Each number is 128 + 24 x the weight over its row's rms, rounded and kept within 0 to 255. Layers, rows and columns count from 0. Numbers have three digits each. The size before them is the row's rms in percent of the matrix's.

# layer 5 attention output (transposed), 192x192, rms 0.564, rows 81-95, columns 0-95
067:157155158104129145153104139060133101085109135160162162130173127134149127109148127123133133116148141151168163099132108117117106126158136144103121077161125105118116120110123104123088150129148124144132091114137096142103154039116107096140154130104161134129117120158173135109085157170137104146
072:123114144132108134113090085119083160109163133140128137108165170137118133094146094131151171138158113136098139129123144164061154105113122093116103110137147144099120149122128111133108144095101114124112117105136084195119156140147113137126155098081164156055107171123149172104137155132174101139
074:167119152136145120111162098138124097112105100104092122106178129157136138113152113118124093141106102088097130124116146104117140144141103177168127128092096101130130122142153090115090159054128113149133138121163135069107109154089148122153162137132139146112143161145178154150142156146123120129
075:113154129143138136111163137157116109126142149116110111126187121111106101068135144138108116117112111144139113145122122103155152096147103118111118128153076119148122125129068142123117129179163113152130147142150125134134136139142133138091140122136153140135167061123122132138104140117130094132
075:124129123138123140104189087094152140184161133099155162131123155122110126177158161136150101128124130151115157111160152123153126171083119143119125161135118160106113103122196113125136123115148112105117112120101147113120148147137082121117122144076124098138111143120131127157152125113152138072
071:092117085139106126163127135147139078130134148132118129138137111153137167143184099077146166124162107135147159191155125107120181138117123174112082086132114140151088150135134094108137149097121133147141093150148135160121112142088113116117137126143140163110170104147116154154123102128083139096
072:109126148157128115095163167145151135100091228135112103142185113126148162130112120147132104108142118134128153068120150101093125119154117121125190150118151140115129109127131166127083150147138129148139177160153084074109126128127073158117101114139122124122127126107134161117156134134128122136
062:144148112169108085146109146139152101091103132125110114140154123104168129110130109167118143140119150141141122144126146161116136110126122151133129173105149112114148117148118133148171085143127148123126134125118141136126143148125151115144130112106114138117145149128144179101137097159110148131
072:170129103093135117129168150127124122126178168120103153124136082144136104095113146133102102138148164098134107100085133142121108089177137116136086103137110135132129130099102139134100156104146161129104134123123149149142158111122152113110136128137113115145117127137140098113101144178144141141
087:098129121146089137114145154182191121140139162127123141137139136143178126139196156108137169130145108147147125155133117109154149123150139131120122129117135146099120152126134075149134120185128097139137117142082107131117108178111134123114107056111097108129130145157091150174168119126102098137
077:123120100170125116129133153137119114082157133105117127134135134146153088138153142115129114132148131146099130137073146139152138118156156124161130151126116104130135115177124075171078128150154137133092103124165151129130138078118126141121111121135126060134163126102106087149141085155123142123
073:098138114080129131107101122087139135147158114126052110117137142152150134149068097169117134130118153098094162061123141109145107118136091123187120119175135141134133156153136138173129108133147111171101157111091107159119138118184145118147161128146145084125136141140108139132125112131126129121
077:162148141124183142129163134083112150159134105124159140143153098140099081106125128096138129123114156129110089078125139132089155131119067106103144141123129132129118104102155114133126110152100132116082168072126159110134172124117096090120145146125103120146125135107139163090086144088186175145
073:131133113133142161142118111111107136117155074145184120097114135073115160099146139065125162150135154058151128103111117150057134115189107154183136128152145127119134128139123140122116137115149138124097092126145112101132147097101143108144163173137138139111135116106159112069130132126120131142
076:160128079160066163096135148061131112103105150142141129132170111094163136110109133101170115130136123118137164174096111134133170129155119148121110169112113081127138127176133133100149133094116144099176130125152122130122166151127066106105117136147124132137143107074102153136119157152170133151
# layer 5 attention value, 192x192, rms 0.172, rows 82-95, columns 0-95
084:129132129123087187075154127109125153120149122171155099123112143130116103129156130114143106126115160139076156143142113134140091113054100146146117128135116151141110111112143148144175101127178138082142130087123142139136168135103118149131083162126102113113116136113120121165132137114117147156
082:138120133130122108122063148117165124121113157123128108129131129114092110083162135188202126128118165129130129130099132171152077138099134131098141147132104154090096126117142117152084103135131125107127127095113099124121110128123143145110123104133104083129130114112136123098127131166121174141
084:115136118130082148133154129104134100095144107096119127180150096113120126132120084180073126100113101131069115124117124149125192126159113136135138113112118130128112113100153138169160104174118129124120115122119128104139107122170115105132168137127138127125132133155109134154153130130153160116
085:094129159109153091151099142165082112130107131099122066146126180109123120101122140067149128115104098131112144129131120127135107122147138115133078114160143114134124141147124130109122122093135148117145148121132122119114075154135109123116131124140117103150136100124140086124148079113102145132
084:141122118123115121142136171114103146106127133154129192091126124127211146114102109163138175133114142107133115132130117165148122178146162128133117161124122153126150130129114187140148120153078144108112106133128100112130132142081154108148139118119116166116120115122098138124159168177132143135
080:117146119099129160161137159134115119129114116089103110131121122119144136173139128129076106102149178120104093129126133127130072130103119131114137081083074112123118153112100105081129154145108117120116118101125112128095127077121123157114114133155104099131122166117117126086108142145128169148
078:140171130142190135138086181114125124122118142157128155114132111140119114133146144191158144128129122141101120136149157138134111155062124157137123121070130144121165104106120165143127143109117143100125110065117167152142135082133106117155075110102101154120143132111142124036100149116132098180
079:077177137152176081150127159102187127116144090131123135116128089142089126157126116124083128134131138125131092140089122125119188122141154105107123126105127126126153092115125142153134108148147079147149122158133146111111167122160140152124144104106162117099128151116145137109170143115138161116
091:150133103125062133112107145128090129120092137105136161169122152135097119117111149193126146119107143140121114100120132190167133193087131135153114166086132147124166120157135155135126128153119143119114129079123107123151140128089135084142141102143088112139149125124121116154151147142129107142
083:141124130121155092124138211124180111120096130133091162160143080171112151108105153167130139114128147143149122116121132142161151142146172131134159082074121148130133126119071116130083124129159133091131082100117134136127132135112118109136130126100138159107126133144118118177114137156130145114
080:146109114110131151102112139144155129153153122128141161145101132156122142156116143116117124121155169148124132131121105105104086141124121118139139120128094134114132132146146082182107147091129133114139110109113150127107113123127127123135146108128133143119079115134130151115092099085129133131
079:107070166110151128082125167110152109144139115143125087126099141116145109099138137127104136153137113108080141128139147088089127070097131134127133130139154097097135144131160134144170111094150115134125120177151105138139110124172141135123138149124135134132098107126100127098114136115119157120
077:136151109153071082077165103131128159147136131157131121100143103144166135153136121107147133144130133108161104147136155104114167150158118124104173118166111141105101114096155125115109134130179090131092143157110111153119169111105131084138152133108108133157095159108125119125123106086121107107
089:131111133145102171143122154131087132127173106135112093110137098102184115102129132110180126134122135120143135124135152148106136187167151142140124113097103160114110116099146134091131125187133139131134091122110134144123169121110130132114112150112099085127135110116124117131137126135114112134
# layer 5 attention query, 192x192, rms 0.155, rows 96-115, columns 0-95
026:130137118115130116094170117161153167124181113119095129148144155133096115116164119117157104126150132077123118140124106121139154146086113144128089172142132133101125150130093127137132099133158076154138102128102134152105129122127109163104120157123122145141107127083111123157132096125120131146
035:081201094141114113123134115110158123179143114132103159136086146182152123135157090142111149153111150111132118155093147148153140111109142156126140125112180155151137114173109143153125110146096088142096131092134120144126107122158089131143117105075150147090153154116164092095107145143138160161
063:152147108142127129147136149106133113143223087106158126145155097103137102129134137136132101156130143180118107152129192169144183119108152106114171152131108132123106139138131107127137135150134139148064136150136163114104119095154155118147130119119198106145139108153147181088126143154139142109
052:132115189109165164097120143127131134110117152104131123142155107103116157125101150110121162108126142075122145092136123105123098121108122129153141075116104121143099157099148149070140134122133097112164136132107080118139117140098127133158128178124121158125112131134162122124135131113122121126
075:104130113134107109123137113129128134133042166168120143127109172143126167100138117140136122109150133133133110138147069099149106153136097127083112135123170130114174108156132145163124118111102160124113139122135114145137120129135113115100157073119090143133143120082081101124112106118134140151
067:126113137135125148129133130141118145147202043121124134123113097140158088118115134149155106171100125121139112141125204139115145113110169140147126126123103128135133151142138132129135123149152081117141092128125165102122134102114114127127084157136128116140118146149163151138158120145154092108
083:108107133091090134094122134109108102163094121133107158131117138126151130126123129130172114132115142121166154128123135081109138119097127133156138101106151149148187129132109123137119144120133144106145122132088176134150111123120070104144149149113108138138099144150123138119088129098178126166
087:102172118150133116169153115114125121119088139150134116135085125150126140112135143161128108140133139131141109145145140115127145134125157134110107143130167104112153103124146138112128119098131148118117110123149131108111092146139052100090138100110146100157168134086109106179165140155129110127
117:127179119169106120162172116129134134146107108128119149140075119145109140132150175179114088142105148136138120147160154127137123151125153129113117147136173123121121125130159120105144107122123146122120144133153136125139092113128063107079120132123166102147137130091097127178159111162152117127
076:127108100141134094151113154156155110055139167130115116124176093121135136116102099111084131108130087124107126120123109136153112100162144109077118111119125120138104144151107149160078127156117119137135144148115097135089150132132187150152124076153105156129144115147133132122161176111102137129
088:147122153101136123107149156140107144145114105138136124120127115150116121112144132120131118117120160117104109126158145119144131140049084136118121150134106168061161140140180131123161130109125093143112110155144156136157140147098105155159126129102089107090086106097114135136133154173147121130
106:117095143161115133144121135147083133117114105146153062109088121092154138120143157188127156195181140136185114120120079140140135155100081135146099142106114114111123132157139137131117151101105152122112103128140105110170105113137130150128150144097151146143130148109121125111125098141086122128
024:189094113149127100169094107147117122124133073067125080125145111148118078150154152143112104183157127143106149121157138137143139126141148098115147129144133139139095137068128123110123152090171167101130151141145089112122131122163102137114130108147155116133135095141158140142183101106138140133
044:131129149106165129125111121135099124098097180164127135112118141115104167124080114134129158110160134110128130111113068095137098119176094158128113128167153107102162101127132173141100099098099164124129128144129095138130141159084119142123117119129084136077126162143123113144118102133084133122
045:112147131106114154112127131157153159135071143151087161118122184182124145118147092089155116098113124113154130125136129167127130133115135100102120135152190133164167111128133149164160084130138124138133158093122116118130147165107109135058144139090105125113118144110133110154131098105127162181
064:141144121121137136153124124099121131124243069112163140134148096114149077146137140137137104156113104140118126123099198160120163087117167129162149116138092119132099177144124116101152141144143111123122131121129179109117104104135144117152118136120148102133119140157177161117127127134155131114
055:132091183110160137103115141121116122114122144109114108128152097102128149131102136105114172104138143080119166107148126069097107071144124133167135094105104149154162141090114143108125170136143126111171126162093117129155124151106145121166107183137107148151135122175132126123112154112126133133
077:130156107152125127160131110129171139085087138148143114114110172113116147105125127131109139109130126150114094122116091148141126158117123112088128185148146104087104087120150110135136111132093159158094134113149082143088113137152119145085145062129137116129159122083094107164176126132107111110
062:120131132116156157135138129117111094132211114120138121132165117133123087104117126117134147131161102095128128123123160115116137095121138127156146105134070134159072155092133104115106160143143110131151129136117107123122159123094153142158106148140116141150107126188176141122139159125132127125
069:122161107106120136103146155102108117139061139122136151116118146104127137091137133109180119136127143113154158147110122089133138135104098148150127145131139170117146125119150113132136119099127165127124125122082166145114112079123082115106153140116136115126086120115110134178134106118172115154
# layer 5 attention key, 192x192, rms 0.176, rows 96-114, columns 0-95
022:131128115087152140147113142078119119092097130119160107090108123118169100133092141134138147127124127140146145112155158123122106097157103077127174100132111109154096145140170116130120144122091165098089146112151129142113117143119130101168150062128147098108184117125110140085122146145128135090
031:145102109114118118143134108155148157122106154141153140132162130116158144132136169118111119112123115151097106120132111074107127130154107067105127111119071151122129155092147138124113154116151159095134128135159145127111168138085156115118140129136153116122156104143112187114141125123143097134
037:133133085128117142140172090153122114145112121145122138128114155155138126120165147137113141114126117108103094097117141089111125147155082132106119140136069108097134169132141129119120111121144086085165119110168127130139175103085127117076101140140139122133110146136147143156175123134167109151
029:133121103174099123126181081115138090150140118123129103119105122144115102116141097134113136138153145143076123129098161118184163129094154169109075137138115157105128127142134120156108118128122083112121107160150141134165158148146127133084093115151149134136140119094097139109130167150155119131
044:152116175149097112133115172123162108103143130105126112122143154112142127148134143069105148116093112147132148133135129142171144112112184099098123122133149118095136122135101117136137160154161144133132132122152144127116088178158112167114148123064111140123126103075100130134121105110090144162
035:109109121126096060126140104146117103153082115152125130149116102134144129137157164121113086142142103107153141107137129137089147184132100166136124083138157141146172087155092155132147130110131149113184114105110133153117166125133146092124120126105119116143129144155122085088082114122172167173
047:083128105119141139149176093150086146166140117182150113135097113146155113129150141162128087155144152138122087126089142141123140144120108124167146130132143135131126133149168110130107099108111097102132073101126132138124163098119087108115088117127118105144148178137147114122116094174144103135
049:157134153123126101141088099126131122134150122092154104135105151106181151136120147086115118118098100149133140100094122120135119107129167146112143080167132140125156111138136084153178154151148144132131105114145134098124118160120099172101143123094118138117123085095125165138139141098107170161
070:143132155116119117148152119105156131151114097115119132130099113090145147101127166119130118117123134140150109143109139123148135139151147122093133118134186120130142143125156105144147161119100120121104081126120148132152090154123039126081145143058105135142133128086088152141142103104138150123
058:184116101184131100106131135108142107105146167120159130147144130123115156108111078118124163120151129132140129197135089142130117111132107145203134116123083117122135168130105123143132134144135163140090131156130123165118128080136165119142117169174123110130097106146149109109154134145131131140
102:172118165083123100136137109094129089150130125121128100158134119120106130111088133145141130167125152113140120121129122110103121124097142148071116120097100127164147164118125103138164088106135107147121134180132116120142115142097061123128104129130104108092104115091153171108053147099125106123
112:123124070161102142131131150153110111112121098117138116135083137094109114124149152127106148135158151111109145142099109130128129173101155142166131188140126142145114184150119138131113122118100105122126072154120146110103127094154083141113123142130120138152130125112130112102092133123095126155
018:116141111127121103121143162090098156129091123096117136116131122129083086127115134150130147104095100170108114106082117190142135135142112173130125160154132115103121129183084142088111095163118082146147133122142132110105125115104095134119114140150150134138122113108124070133089131137115069150
020:135132120135079063128116107116163141131123061098125131168133103114148096089157140127133107158131082144142133128143133141115164143099146134141128130088110134172105151110105094105122148135103106120109133166120128117142067127132144130148104142137120138194157112097126125125135133107149144138
026:128093107164151110145133140114095125151140113114115127116133079107163121098110141174108136132121098159166103117142116086103140112155105112131170094117080120167142125159137129127114147105112145096144065138110152129129110090135163097175153148195133105118147138177108120119146125154099073134
040:106120088135156149145152090169098116155113125147128126125103104131138110098151135187121125132136127144115086122106126098125133142141092133115122142102096157118105140143152151117083112121097084097145108154137111138149183116105139094125095144183177135131117131155135147134153153152134091086
036:121162077133120163167183070112126121150160092155170138129132113117125121123127130138135123139164156140102069113071170142132139133118126148106131163129109107105098143135160102130106092129091062108129119118149071115143168088137117135109106104144177118142117156115163141136146141152162102098
040:155106152133127151079085151131158115147121125081143102128105125133125111128092115067116121122117118159143130111137112105171134081098165130094121110113143137127123172142116131156141112141132166149096120153135144122117084160146076143108181152088128136110129091114128159100123096101107153160
050:121117084116128153102132121159111151165090115129109149120113118143092114125134083170158098151140140105106141120165130110115118156097066126178114159109103163148138102096106153111093117095113115116144159135110142148136140099156148098146093149186156121136118141164159119107073136126183108129